{
  "num_hidden_layers": 9,
  "hidden_size": 256,
  "num_attention_heads": 8,
  "num_key_value_heads": 8,
  "head_dim": 64,
  "intermediate_size": 1024,
  "vocab_size": 2048,
  "hidden_act": "gelu",
  "norm": "layernorm",
  "norm_place": "pre",
  "norm_eps": 1e-05,
  "positions": "rope",
  "rope_theta": 1020.0,
  "rope_fraction": 0.5,
  "qk_norm": true,
  "attn_scale": 0.125,
  "bias": "none",
  "tie_word_embeddings": "early",
  "parallel_block": false,
  "extras": ["attention sinks", "value embeddings", "hashed n-gram embeddings", "weighted sums over earlier layers", "capped logits"],
  "init": "normal",
  "init_std_qkv": 0.0383,
  "init_std_o": 0.0,
  "init_std_up": 0.0383,
  "init_std_down": 0.0,
  "optimizer": "adamw",
  "learning_rate": 0.00203,
  "beta1": 0.9,
  "beta2": 0.99,
  "weight_decay": 0.14,
  "lr_head": 0.0179,
  "max_grad_norm": 0.5,
  "warmup_steps": 583,
  "schedule": "wsd",
  "decay_fraction": 0.739,
  "decay_shape": "linear",
  "final_lr_fraction": 0.0,
  "batch_tokens": [32768, 65536, 98304],
  "max_seq_len": 1024,
  "doc_mask": true,
  "train_tokens": 462900000,
  "max_steps": 7130,
  "dataset": "wikipedia_en"
}
Each number is 128 + 24 x the weight over the matrix's rms, rounded and kept within 0 to 255. Layers, rows and columns count from 0. Numbers have three digits each.

# o: layer 6 attention output (transposed), 512x256, rms 0.094, rows 263-315, columns 0-127
# v: layer 6 attention value, 512x256, rms 0.0954, rows 264-315, columns 0-127
o263:112103153090166143121154124125159129117130135156124147173135130155099169141125142136099185113113125127122166086135114151104159115116192157128083108165159084087174114128075090144176112133072115059145158137121125145127151144089147121099132142106119095131165138103110149112083133133112140130157128119106148114085194072122144169179142069109112119109127139127128113121133109147121124171126
v264:125128176048104152105094093140166150106079118128061116149225128114122133153199131063103118126103158149142141125111166117100090109099118103157156125163139107171148112145118117114196153195167165110138144126097069107101115083098130110096119167131145146173134155142163127153080099119123135049141106167109127136167071113097120145131130131084139131124111127121116143152147137182139147087122
o264:103115160103137145141104130167116152124175162117152141125103153112105108101108172176107116099116108154138118107155141078140149132154137138099156126111146129097096114147118101093102132074099111114124106104194124163110156128057117124174137100131124118098158109151096108116093112146124184134169099075132188135086095128175123184101211138114136120190135124113096111116086067125115073107087
v265:155146138126090126162132146159123107138162137100176121163128148126107123172147135129159086139196097118148107124108117094125084108184123143126125088143113112112125090158149166146129145153062136126197169113138153179119130185144088139139150099144122111160106101139130117114160140168116084173133089144126110126066129170096146123165188146132139093161142117122176128110113090110081143149143
o265:118100105150104120130089109113128119101138175150145134116089140138097090168140066157139089128157109132143096117125115139156082078135137138131120176118148051175152112076137111143128160138128165159095187103098119111128120085110125181078104114067132132062141094155103103118136112112155090092096113138129133140125098114109109116128161119123159125148121148167147121124120176099119135123121
v266:127096101086114088151147120139141117111107137090144129153117168160154108174087146154167102143135117120148142127124088094080181135139141124142159141143150126158122115131137126099116135116104127116142162128104138154124125103153178125043137181163149078132176114114106150124162094150125142120144085106123091142156051069135124116082119118168143131130149148171162127104085125117131161042145
o266:144117114124148127127141088127162127169116136176103067125109119148140179128117089113131154145134148098144152123100136107133079087148138125100136098147111125107110125142114110147164126107148109183102140131142062164115117188146125092131143127116110149143165136097107095115130072123148138149098156140116144096141133125145046123181113157162122143052121114056129183098138124126111101193133
v267:129166135163151123104130096131116146135148150143083091126109104150152214118088115163145147129114089154117127162133116160148130097072105141134145100120117127140106127112132103144143104137160102127122114101127126106128087171131111131145085121100118091187098148155145084143099155170134142143102155176136131087081168120145102066129118152115138184125155164118139117144136146139129128151101
o267:111092151120160142090173143152135142101094129139146136150121132093155095131113133144126130129127131134072129122159173115132102103095123132160072146127144111141159124148111120161135116142170143066102152130132168182147143164149158099105114104097154158154153183150103130140122138136144122118105142109128109142145131141110146144148170114091122129128142113127135085150097139179073132147108
v268:083140126193119145147141081122119141126157130161145116154105091136141146128121138107145126121155113120115110115142123107148129121123150079126093096115120146092145143103123114148145103134126112135188054086144127116147112117159116125139131080099124119126116090051098097147096123108109112144136146146132166135123166132151084157159170127139170157089141127182081155124141170118135137164109
o268:121118174127093152130113136095185155142060133152088105116109147143129126130136127121118130139096174188103164134119151164156107155085148121170107133123114088146168138055156117110173136090112211108163147137087107100075150118167134145057138191099105145120053110138089118103155083046122125090148095110141172138121156106112198152119121102137167110130138122162184136125128137134156138144130
v269:102111150106140156132098117110140130121164123186159147109122138131153134111125118120165133143135127138129138113148137091119143081130180094118127112128125140110162093116137124081165199145103127119135146101136099128124157093145165136126148126074111078094159167090071135120070129119082200143147129110158102197162099082104159132103089107142137073090129076142120082154118127122170144125115
o269:092135121159075128161142156176141142136093132127110141108152111088136142114109144149123128112138107109112108131098172159107136144134111151124145129208079127131158110117091161113095104134182158140103163139130082124123117152115134143145130129150133189143117167101155156150090089073139079180104155156111133117094098094190136109065129140116132120164153123169118125103188105176097119108083
v270:146111099144155114067077148095110139119118087133064084145137091118111189130129130120125122076119161164106130159125181145196164127122112133130081103127137131126078094124162080125102122125176047136149121134147100119128145119128122112128155128102112176135141154104116133105108094063115183158132158094132177161191132145133134167143125114111129113100173043141100116131126131142135120103140
o270:175139124103185168185146065188137127175082093174164122135130097144139138092104146149110123123092140153120162093094115142095176134130115092101129122224146079128133115163102068087143097123123119167169052195102121105150072152140169156139140104134115159178115080073129144108114165164138113151159095137104139131160183095147134100107146124129117186122176091167163111080112116130137131094146
v271:104139095161167087095150099143082139140120128127130118115077172130143164156076153160080199074108119100131126103125129155132108133094091103120109120114139113131090165113139138118123121114119133160110096116173128133132131154141057123187116137090113133127172059121114136139080159113133100155151148110109162126123172125121073134152149152107131159124136159187089127083171147096128159138114
o271:137111127138148128076162095107105085129117140119120138162131121124105119149032136115111089169131141148118129181133161129074135136095203141128136127127105146093212113119136099149129137105125091136126094142103130116145104125147163094149145126141153121127141119124086161131178108095137158144127142137136146146130136109164162157144125084147165163122153141142125116093086167149155111102092
v272:119154119162118157205152121121153096149147122145153127110104096142142075071083147138137154124117136124120120123138084167181141178122144145096125179114123135125135131129108154107136126109060165117135130174110133134173128162099163134137105126116163198128076119130093119105127078161115115182118137119139093190140160110137136113082101113143132174144116131072182167139071141105136099183147
o272:155149178113137133118116181095147107111132123100072120141100169112117136158147077090179186103133142175163109099175094160171137094163152132166102143184129141126143102125095106176144140115135142161200132138173159155152113141121109138105171106101142115139095108104160123131131148063143085131131130092141148156158156094098151109127067080101148108095140144137055102119171162135125102113174
v273:128148124125160121092062164110119142131188144109078139123119172164136161122090137152151118102145122114129116142125152113189125081110145132147147064109127095167120159128179125156089109136134137122142138114165176124129131164128148115115136136127116070144160112109098098137123115101166133167134154135136122110120124123156108150059145102145146080113149165152136133127159079124116132111116
o273:117153103074145172127087160121165176144086141148145122133174136148157133080166097135123065145122129104117169139127078095138132158137107203120125106123101126094084107082105125177172160154102127149151163138141074155097151196131108135107130102116149153145113086114158155101102143100111152123111171120154092161132178133123106092153104131177116112149168114148120109169142178122167093159136
v274:095173108141139118083179150109143135141146113130075085120065100105173155081049135186143101096143151122100122139143114199135173183111083149118105127116155125096134130143077082151112106126147107152186113117159137138133086170113129161152108105126137134141130133152190084126125163117148155158130133156105186106093172146114105103153136092113142145090120156163136111098134156172058111136109
o274:125176092123149145120082132147112117117080124131183092185122136140140117143167082084120121141137202177175128090141158141117137140092156087137104144130130123097123165126107132142132127140143106158124124161112131171152172121141128100123121172126136130159142076149147135149099149110080150110132158105143130109132118108113134159124124129138115152074159086110176090111149150099140146116106
v275:135122143144158118115112142142134149136158130116123136119150110114156084162071137099195117092130105146132135115141113158124093120140148139118144110156183109090140094145150020083117140096143093137115087120108100159122116136125125141178115108120143139120143155134111126121138207140153133148127148138129106108075128175184121121111090156122139086119146138161140168118108120159144128123145
o275:129119103146124102137149108192123130086135133120129092113095114083133170141144090118102082118125189111133148132175190132118157164140123137168162160128090130123180143108115169100117123138133106177122132153120134169109107116119099146136137160101165070169106140140099100140113159152132130114128114134159122107092091179086150152133149142106079162134154123128169091075167117144120117146129
v276:123147092164120117139162159096134128131144148100207128117090087122139159125122142120146156109112134142111145141155113128172152194164078200116127122126139123082128127145138138148163092089105138116135109127119143182150132123115078119190164125110113145139148151156125140125055124098125186101157123096118217132139093164141140134133104134144138115116106112128127139159117083157101098083120
o276:100146108152136128133154125121116137126096104158149155140119131123122141159094129087155165157167100121100103135118096115133115133161090120101132115195086141121142107180120113150126145167093112107182102150105087133121149183165183111141089148163173142113120138091128106132106104123154131179126146131130092102152125086103134071099094096130152144122114095119119127081121137098094079123113
v277:101176155152131088129147160101148106115124144148144149138117137152146114154158113102104109178148130119145133152105084126127144099175125126113091137113121123119139186121128162146101129152139130117141140154148156124122109117122128151084126103160137061151056135114141158133152180164169104133087107041139106090073132138150122222137124136117150118185115156128142124146120123152154118184140
o277:141129123109114142156137130164123162095109113127134128133174132134091123148173068159060200121134073124111103138111117133098143148099126170108132122159116117104108137143127130157096159097017132069070145098153080126128166200064157112133093119087164139170122148153109152143074155120155163103163116164117154194104151135090130074125115185140132136157183134113098136198133143123163148182111
v278:164147090165158118170142122106180121154166145132099143112129122155148127110069130154134169129144106117151130140122119086165095122110134132142184116121124118158109175160081165112120067126084122111117146175110127171173114110163114106169074142119141095122064109123086114110124092117092174199075144098108073137155145054107114132087088125152082134111128119135136110137150104057156132107129
o278:148111163137135152129110175113109100105160113151107164142125122090115163082143164071099142119104093135145117167130144124153166092103093172113147132100149142140149127127116125137169175118162114095120124120150167136159121178080126128115131133119092131113123148147206183123133094122178104095146145107105093093117179100104095136118136118113068138152140148114100181122138187150088140103169
v279:075170139133149178168168069161162140115135171099125086105054086092156156066111143168144132061090138106123106102122091130116111132090138121149122087136127122146149130096089125131108126140119132151176075098157157086142091115139145091182119125094138149160134104134158108113100042151088063153100145174130082115110157151101134091113168076132104254089123132117151108121092132167101159157119
o279:128112185114078155114125129109109153141122139083099104115110129126129100114124093115143098139142160163127162159177152154135064213061148121094109151122135109132171148090168155126159080063167065124170146122088109117106133076109070066152158111100112151087109148195149133108186119075159128130098152122132200147147115155131129160144114126100081105138094102085158108158185076121098183061157
v280:147161137083110152097110160116148135114119142091107103110174144139097108122131132079155149173142102120122128165134093163084151116125122121097129128154168145136109094106174106116194127148122153106131160139137124131120132137127155090063127143161112154186152199142173126148123126114174147114132139138168105138097108117114106146132116132151154165133112203130130173147108148162092166137140
o280:167145125080087190128152139130101103102100131160161159175113120162145182124099126135198117113136118109098127121100182087134147134122147135116114109134165085145092118141119137101191116143135162084112088117167136129187158129152134151075133130096140152134117119176103121094107102118120158178096087094118090099083107063121115152133133171081160157144198066177128109128142123102087085144113
v281:107122153157091128131118112134105098132147163128176140123115145131148061166112113109136121167159122127128139132116086131084131074145127136108143080129114112132146119119145163122127108149122145115141145151075124179137144114115169141120131140135128076131117151077067175131175180189138152167082110102159051127095105158137091125097082134158164105136124156134153166137084135075173136177139
o281:118076089152092134103131078108133127094126138149065096170095167062131164148145096147152176157127107078148108143083172102140137127138123153132154085127143105154163123096104105120119107136135108054089174113153140138087134177158157134082164142095168125095109148148116112142114128082119136153118103134102102107094134088102121143177139139118116190138114163129109120134172098142115115129147
v282:156128117125159123128056161148115152136115081140166133147194124120130107124145136123130135127143138114121160120089182127111150141137137133136119090141137084127098107120179151130163125146132136103122121172120088141119162097108096133143150107103146162085141124100089161131105036092099133087176118106137127148166111106141139145163122122112140055105126061137088110134093119117158146119150
o282:125146126143187121179052127100143116139133119107127133149096143127154134103128185129164142109088114100137125129109146146109097156151100164153140077178156122122089130134100099099111156153156132149207121174159157113171067118097092121148123086120124096146083125116131118177154102115135187153140114114118141130128123162110138128086133118134117189135169120105162194081097109154150127074089
v283:124106143089122132097101105142139134098148178102079165076168147168177086177139170097138154208136094125116118126140115130076118114113167077124181095123167135143120121128133078102150167170088111136108123139083113168135114087126150085051120167151135080131175131096099170126075179158183132145128109090105065144106079113148123156102114122121162058142137125160126147141123138117141184125128
o283:111114120175090125135126179168134040122150149165125070163160178142114167163107122124063068146076126119056108125135130079144133131193146193106082168118101132109085130107150137079163101097105144146124130072167082157130129163133118168098137151132153129084137169178105130089088084111142137104168135155102105117028114117111118153111200120082109106177150173122137083105128135146124116145120
v284:146125114141111126166096088149126187127082131118129122152190104150127087113146180129109136109097127116119148119113145134092147168171139126151094116147181127149141179142121097137088093127123144119134066130154149147145125125129079149121105107141142144101153108123203108144141121128124083084129144140111145106154154164139134103134144137116103144092119141092090108130145102125108154162128
o284:158123108130130108128075168090132124094149139116103156166144127099127169084126152110111128132107113109136154151136163139172082137134090148078156151148118100147141183114168113095157160148121142157151101116148135135122090115133091176117118143130142114160124094148143152158128162102074126121125158124184163143137122146094133176195116157137072079141076132100173168126075146128122118109128
v285:158142174080118179101130105124131113122113165103102137080173135127117127102156107128120133157093126133107114164137168141128098095096141098113121079111097139145112119118159160097161168160124171128156167114132154009109131089113183117093131138173120105120163156164157140131123113110144107083135116152132154145103093188098115108116125136119157141149136152111097119160107128176126144177138
o285:129141134104127103175140149173125136134110159139109142169131105161185088118114134132155122110113109085093134133114093120118135090119104095146066096140114126135123141123081172132090108120168140077090123124101151131140114148158102149194183100084112145154113131123151143071172074157129143168064135123163102065180123146149127134140153155133106095161135121179109146139152089157141090117168
v286:144154126198122122115091118133061134128082087088124115205132154101136174166128141122090114088130128098136124139073114142102139131116128140149117199132173073162122153133139127155104139158164132094114152135140135102124112152130086126126130127133169149142120137104154158129179098149116046136132150144131126110143144179167150173159145119141115138133123128120110145133131142156100085140120
o286:103117153118167139108108112155145116161111175136191159159105126113149090144137116122131160122091088115145164167145066105111163129096154144070175111129109109109128157167115075096150139139130107145133152154112125117122121056108146127092114110111122061170115130141145122092176205151147155084119151147128121187120128144146125129157085155129106123139134088111112155121136121149129148141131
v287:107123095165119111130156113159157107142112133197108132134100170111137110100113131141095134118134139111131129168092161197112156152126076151107107177122084105134127169129120143124132143161150123127121095164121117176137137160116095143116093134129117085067138155130104131163172211150087117182131107140104147100136172140131116110139126134136138128117126207083141136120124193106155098186126
o287:093126105137116073117110130089093136087116121072090120128146171099154116148125179115119167123155119146115131115152127154151153066106162121146119117175151139164133114116136151146139114155144180117141101120114169105138120130160138140122138125130081117127174085165142074204126154160061151115142117122134135150197148120099186185189146141078110098125071148165120071141113140106080081175117
v288:084143147125147137230099107152184127118179146093200178106107132125115090144097149131115158151094127101136107102149136142111101105163137137063145100116156152112126101117152119099160131100112126120178105160131141078122124092130126079163155167115145128147115113125110122126076098113168085076170132107151137154111127084108153141087107129129139127099159114151143154160108068190125150070147
o288:139152108120115102160114163139147133111152171142062108131173065162147162107154108116172169137154108168114137136128114145148128155121127170155077153167158133152125145088093168133136127136138137149140165171165139149136156162089168092126061122119166091128137154091141176172118142067129107149136139115129150095145161150109098085152159118110134099153164140157115096143140140154156127136112
v289:154092131117110135150140122128183196125114127132080103157140116097117126046125157124111134088089146136134109159126163154107111157100112135158121084143108122129133146129121136099124130180130138102132130157138127102143120152116069133124106155119118118188109139142214115138117112133069109122128153146082193118133119122076115076158135126109132229096134166082150126150108150154107133175135
o289:119187168123114141130118138132086146134161149112105148132100123152131142131165195071107120143121131090088167144129160169122095069119137123116114149097184120116105129104114165114100108085142120131129121173152130096085106164131097124135096122121156186140111047124148135169092136135099132091092132098107124118138133165116124144139164141106119087138120137101135147110145133132135110155141
v290:077159095167156151159203136148113120144129152090152108110060112115112120126119127132110110106105153136137121121136131157135113174181068170128123123119126154104130128142112141133126101081105124153122153140119152171124130134146095150182142147093137108116105124142130124098124117104164098136094177174147150102146161142164125090131152137138143129165117124149139113108151142173121056166126
o290:140173131165155122076113103133137145082126104129135163100145151113127143100128053117156152146116125156112106125151080121121150125084099080151116155110132133147131119125145149119184103077131070141153136098098131142155135141109124081092120135113125121146155107094135116148150149115114105134122097103154062133127151134173150088093080066132117097117072107105138131138129121122203169109170
v291:152092126138138122088091173145096133124115103142133098171162149113108153153200120135124128118142147139140144165131171083116131100095130130160102105142138117145102123136128176155123074100138158097123183121119105155119160152145094153164131100133108122150166134116122141116123165072116178198136151119146232106142155138094092143235126157111107045081126091151081094145141130132124126072138
o291:110135109140151155132116125090117163146120120114150171109137155182092110116109181122127103159102137110112182064122147091120140112120168145125112093140179110124126128151151087150077140115066147086096134165095131072123103150136127138152154127154086170095089111111109130154126120164119130145149162145142074159119137106145113110097148135121146156119099132145203139095111101146120136136104
v292:111181123144146146083125150114103113124137095132085125101125123118141175157109116127128147137157094094097135096139115177094156088124122146077087128123154109131094112110174132166137160107112140131150110107149113098147113193118119120172110117150116142129102154122180121154109169129140074154146149098182141110161215130149113152144130083143148098129123148143086128126124156105094098172122
o292:111124121123144131139151173116105133137130134129188136137144146108161126124190128107117133170089134134122194145147162139131178137112158099134107116183130156094106105171119167108134124157207172110142150138123083141125138112166131151085132101175114066179072125142140115148123104160154098155140089145119120175093121105133173085126082145120118107103145073164098062121150137129168134118068
v293:106164107161147111159117100142203131129128087083206143139067111099171100093082145173125151075075113129121114142093089116148139150125065173130090180115110107123093155108130122098119111090132109131107101171104139159152098184138117086182125120095151175177124103122117144127101116147067090143128164132114104129124121130151131109127112118173136217095138129109160155117094124118143114093138
o293:155143156073100140072135116109115143166104172143096060159114138151122160125124107101109113096138111143135150172112115116073108138127152155150115104143109129159122110147165108110154118094102085125191129135171110107121101104114131101074109123097135109151173160148172094176088168116145140060120139115127122137158167155124090077122148109126193128081151142111150150109178145135105115146169
v294:166092092090147114096160146115118128141131110150074114108141056146157165106158109151106178132154137140116116147128153141167135128100134118196107153133081147127105148103066143149116134172073083128097108102144155129137121121133090152130103100133162163073134102149122121124085104131098169154132128118109185151155128086097140099150190096089116169119126117066135107149151110088143160147116
o294:136164169141142137144110174101130139174134128156138131126177157100115106105113142145118078145095098182114138113117116105169152052147155092140049139114140072134101091158172160134110125116123142130131113116142139137138073138143137143116097143118105173159097149136050161090164132136127091118136146131133097142128144145168119120080213165098126121150099119067128138143138093153135153064139
v295:161144152129122119080112098133073171135122167121045128068174120164121141090122136134098140157113148146079140104153181152138126115091148106132109112109146146131092175119131117181132139131135138119088116108126142076096114135120115138128105126093085138132129114114197092131088093100155125125102121134150117125127173135135099108115119101091095149137155100087040085160151162114129147175110
o295:136115158150122129133150155111117112105159122147152158167104120118146126116120148131161104161137118096107131125144127112121136133141093141132110155106084143108104116133126147103113108124145125057137140104123153162158143141162119127135122107156151170152110139093112151138119128095125159151137133119117101121104132101093122163119136144126125155108166158104161108137107114166115159093093
v296:130105103158109107206136100130082138159133073131182114140089096124125095099110142163112150094112157101150126114127123086127168161132143127150101127158127112098135156163100174097109093118085169113171112153116135154145122182138110135167102110111137173113135087131113102121149058134117141177112125130144095150178168107106084058135145123126119162076125122066129142119104117077090122131150
o296:102140110125133109133112143080146133113162165154076138168075128114097142108109128132154159154128074135176146111122096146166091085151119156119140116105086147166139113157114044150121161132112093139206144106095124078111121151130116121096148172111085124155095120109155172152106129085158089116128130154188198096173100043106115122114126088145089115122098152094150163085164112170117117103125
v297:140116138122149132167088086154154181142130137144184113099171115115092142137113152140094090126077142116140120084128160101143095147156149141150144049115147110157124131128109154132129103110121170126145138158116108123135134135149129087146117147104145148169089117144137115131045075114111087104161142124130092156138149078120144125082111141135143136108126050142132079142173088146139119126120
o297:108156117099154181100117124120131092121187115092112169104138159120189151107161161109139181126104115112125093120146181070109112133073103133137139105097146086123046121117159087117160162167142110160169138160127188131136125106126108125117104085161099109106113058131200164132134108140145149126133085086103122114103186143176154109129120123117145112113181100128124178104070124119095112107114
v298:123105158097091143169136121147174079142114107108175125160169123108111132096164134113142123105115135142129118134121125129119143143137068131119189172178143100144155057135088091079207116148104134127146153143119088159100094140114133120115143129109140134166102201154141132135098106105147144051165137191092098145093115117078172110146101157106129155104115130104129151150113089215103143066114
o298:103138105148126078136149131117172143142148145126132192117106122129100128141117089113138108089152073152119113108107147134136117106142125120107108133140156128149092123129124141147173118153127131181119115134107130147149108089110069113182186122123103126071102160179124120126143185129151167142135109106162146121156037136142138127094153130102113113167099064153124098082105095144096125164146
v299:147111145114138137110093075157136107121121091107106123143156097149195128119142151160152145121147102173073138118139146136125157131063124119136166131111149103179114100093133075125147137140132104129129115123080106127130103140122167116142124130092140176132159150072125150135070132152085140119118112146102079157096108124146138135098065125132113128087148068121111100127093138103155150086133
o299:173101139114131124112157158101099111153067120137112074141097144096140128161143140102144092105090180077139117114120118123093125164131110106123070147165170168122114155155150074141135130145174094175127100170204127156125123094165116207163181101106137137112125190191169132100160130153176126111159132141102127113164100117101124143136157145150176159116122121120157081066174123141088127097177
v300:161078121138159179143107149106149156127156139121106135109175112117104050108193116081108159117100103133102132117129166094125080082098149112144147097147096159118121109123146105152110151148099136134090126129112082162127143134112101157196115142129142185096132123135128140113115098093140199112117126094129134140134146132124140152099131142143083085122139076124115114136120100094127116115134
o300:120173151122152099142122134112068132064134116089144134078141121096170151087127172089100097117119124107161139127098157132135134147125103142133135154070129112148127139173119160106138124125140062138152125137101130103122117191097136174098094150171115142125126132121108151138141142130155136136121117136150153113099119191132110132058190107109113115169131134092124133107140164112141114089114
v301:093150134102159141123154104160126106118144162124104129087075162127149106092086113138126181149101118087121129133154131154082187130089123115067159157121144164116133105107112142126145117117139135121112117146100100124153101145107152145134092140064153096102156134118079160168137101197078161103118133141137128142097143096107133085063059098183128135127123172130142147127078208131155151095129
o301:132152138096161101107128227107141093116122141115066131124144108064118105112133156150139223192122128091110145182109192142106113134151115109190125100121172165144132099120111149148117119097165157089123153164130108123109167151137060136125112122111142120151098133133128073149124109104097119173106170170143171114171140107069158157185150168135135115127151128121101068108206112117116102144096
v302:141111136150153163124076105152084179091140126087087075146093133114134154208143134149108141111109155136104130136126170114112081106101136134164081060126149137129109134109170140166100126099174112107161154123113137061111131107125101127187139176086136154127162089102130130102093083134132093157105143101133168138146115157146110131152133072112158103093181071177097133142139139151096110113118
o302:093145155120171165138119085143089111150141180089148115133141135140164089080103165144124122173116135121110160106172118115128113194124145140107112109110134114122139142177119097122132119099140096137135143147109101085125139134096127141107115111127113116120112104059141152093094126093148108150120139152115150110119136140124114120144152145153148159137155107067161143133134070127122132102073
v303:171078133114115113163122089140130170160135100106147135107142151161146168190063142148155104079113134113125094082176146140138078135133105119106184120109149124155132146130134085097112116127163125153110103130086121146131119135147134116142121168097116128151180093108125116113097128098114112144132127202117107149113131104109104037091109119130136081123142145148155125125179062116134187061120
o303:142155095133086155150125102161082094139157191153140083108160148065138127126146100124172109165105161085088120147106129100121170113172154109141155158138134139128149097098097056125129150133129101166099149129122149147083181099128145102103147136129148147044191121151171146126128066091140107167088156099114060121232202148142131135135127095162131105131106163123106141096089138166074085122163
v304:157075175139101123094108133147050129123084154162129108176158154124088104140182116135096095164110163154125121176090192106154113123141162139139094119118152135114121098171144120128144168132183085118131152133122162110080119147111107098068153149120094121125104152118142096115121142077174117168165113180130152139091147133114133158175132151100129112095166071092097087142157086145100102138129
o304:109158139122111105146118143097171134154152134126154133152131079171131073151146097129136087131119084171087118095159052120178142097131152147085131125114113083130090127137137056098113121123107165205117121108082144122146145091135200147130120144106086147136122120107152099086098164142083098109175111119101099111149095101108097177131148131128117144155138145174178137115135110105113172113104
v305:103140108133127150175085085149125110140127101120154161163156133145115109110167123134094153117134150152108138124141182085159135140099107117143160138114145123165127127114134103101195129173126129132175123137105112133113147107114125126164152133118136115090119156055081146133097136096119158128159131166102125152124123129133122168151076161102113079093132108131110091142137101096171126098108
o305:069072135177143119102145142098107124123064135133113166141147145098155109085145129093150129077074102100142110115088111129087148143098137132158080127129165152095166161164143106118104129159116114148126142082143069113181148140077149144169136124102117156123168190115154150119113124096111113201111128097124145148142116090144080118115115107197123134157093107196167122094111146151121155151164
v306:156151156113099170077089114125112166107138110053120138126182115149143105160172123091116125190147090136084127167124121176101133096095139146121141109150140138130098073124190131124150192149136141126126149123097116084101113132109154139105133169154128137179124144167157101146093136141119169104119109123121125118123113173165149128151120134129191095136145122106084162152094103145104157124126
o306:119115125121176115130113142154124082112092140128159122189132124097163119094135100169135113120108132112143112123095153081159129125134111116181108147162133110163078135131104100113142071131153154113111139088194140128120101151131131137147155122116153102156098157121088141155128142123119124094128121081131083147079121101133124129148165154103148175154171115133130122130116135130128103101119
v307:114158127097129097105162115129187129143137150150099139128159194107172109137111121128137121111170100124130138151123128115080123100094110154134165155129121087156149155115128101154183122207117115114158127133099090163156116129101124133128104101170161147138152154141119147138114153157161148145111067147111127097081114105096094108163145176148127107118080185183157127113140168126119119150123
o307:145132045089091140164119110110066128101069132142101128148143177139119103167129176166143106127167171119104126113156178164164120084083155105155169121105176136162096139118134128159126163152135081065096156111183119139131141159179125145121137173129113134111100138203128128144117123132137121130110130188111135140135110138163149154085149130102148171089145085171118127121158157090118083130130
v308:161120147130157143105153142139128124111111130051111108134113147121156125165157154108146125125152076086134132148116078149064147107136109143143126197160180109146151123114097099124129149122077119124152135120126119164127102122143121159133108117160155118161184137142132160116161136151111112109140113097126124127112122155094166135177160126158147133130118144149122148145083131189114185087137
o308:109130139160114134160129174149133106135105152147155156164133194069149110145131120133100197092078113138103105128133142112169091099093165148085147121159126122132104133135140161137202079135175150133120106161081073142134110096126124131133101151161096089136085149145075143151150156107097144121125177157129109127127074106129181113102125161123145124094106089102146123138124143102099127143123
v309:106170085111140110086136153106119062124162139129127144130092153111159095103110089114108147150183115135142132170127116148121156163113122155123122166115119147116150125126097173134148169130074092126120159121091136135125129138112147159108107132153164095111103159151083135125132159173112201168124116074102161144151101131149141158148076159141154066167072125128147124130077153152140112131116
o309:119122105149158094065141174119111117145115119115155148118137124152061137132146119155078119093104137110173157107093111157102161102134130121146142125161096140118154135167131191150083091144132105110111121126110127098144131177107131109163121101106157106150129131082064141158152146157130138138173154109154094145080156126141155099120172125132116113098131103148087098099168128154152119139114
v310:116074111104130133111130142108118162151147113150105125112131109135138122113072121097173169112112124132128117113153116142117158127138119110158178108137120118113152104113141087070133105125128125146115096132126076162131128096111145152089097145111146084115135144112110116149118148164089188125178156155105139138169105068123124088094077154124182119073118180125166180103110135126136159096101
o310:130140115110129124128147158140125106161089108115156117126166148044136158123134142135097156153159161118111132069083163140157165122149128112141133169102133143119119092141100128147153108139176113167140114155148146123120137132140112064141134138111146130152118136131094166123110094095099115119134130084122120113157086130135188155132165134147096153154128119125098141107141115107119112133073
v311:153091135149133127097152146136075123114107126118129138167120184115101133161150115144143144145133134134127128150149144116140140118104097134130196051097134154126126106148142158163095132110144131133146154134119138121109119132116121165090159116125145093153134156128081133110122103113171123093162166216109178135086126188142175096112059200151118064122145134165110105101127085138110107125086
o311:122212083120162086114118151123147131135129157135190138162133102084133085181112092131171127101059150116121087154116063135109158114163147147136118126122128103139189110116101121100168118157162122166032186131105152136130097154147127086121142110091131078130091121104145108155163168159114118120154141112100083114160132104139150148130124114148129136136075102104163174103113142129174088161105
v312:128091141109128121102130090142098127115125131139092098078149096137135157166101132133069112133092157149128126116140191116097118120115176115149114067136112129115117099134120111116120143128159075127147143108126122114116123112151156093117117148065116176130179134158116114119056083107188145133125142147161127128141120079126107146123108113095121142122176060157071075157146144144129160111122
o312:129111119136144152159120145149167115159165150170144126117139111175165109064123151150166131163092138139117097135146167078119086164108136098103119096085120110133092168131149090121116129104102105147143124142122123136146128135138130133100151123139096159120118139123151158147055136150158128149136107126172146131144124111157126127098182148106121146136136099112155088131155082125121132130115
v313:133114095117139088129131170109068077125155121174146116148115173123139110113136095131145144132169142143144126103099144078169202139164111078150066096109086107120132171109179159120074130170120109136135145122122128196113144157122175136087126099075142089100081131087061165139149090210090157170106093089128097125166097099191110158056094114134134094174140139109154093090092165085177096188133
o313:118096130127141141090215152140118133166130126075088134095126156154116134133128087166111133103109091074090115138137111149093104126121113140115145103095099141139121158132125122159155160163075087151154118083112122121112122187114116131100171065090140181145144174113118112126132130145127174128140136101093169138148176087129125139135131156162127151117098163120083113112134112122178114167084
v314:164089169107097149133116114142074112110119122120122116100168115153087143152119142124131108144111141142098142067147155115133106085105173108145116084133092139143108125118163134147098128134123186142126143094151126089115151143142159132100145131123102160130195106103140096117108083094134113120164134178186133154165134115141116095097184129096107175123170100071086118134128110102114140151125
o314:151108152111144166158160135126185168153154126153163155114141148183168128094035091130186080125142169138114132068102108085157085119156162054121100168115097118134140110117083070132089111085139118142107143109114161167127101066145130144171168096126135158108131151116089143107161120113101147171135088108117087165147114146202125104163097111123146074103117156143120129136119106127190137128091
v315:181104112122152162091098112116086157130112112137090133123152083171168168110161102164073133111119126178107136140108151126191078152065119100171110095119057093138080147106146184143115147151162126128070151093087132045108133133130111121130104143086104116148092104135123132106096105168081108125096111133082055148147129124179126147129129099092124123119155064085083092159129152092183145164125
o315:126119225209090131107155131178150101152094095151163083114098147113158105109178164129103105114128095133125108093131086112119137118135109156112092169119130147093127136147091109133134118130138108115197102130127142117152115141078116155165161026102132153184109157104152136111122122124170127081115144140121188126145142077093097105106125072199142154113126129085097129152075178131118115095146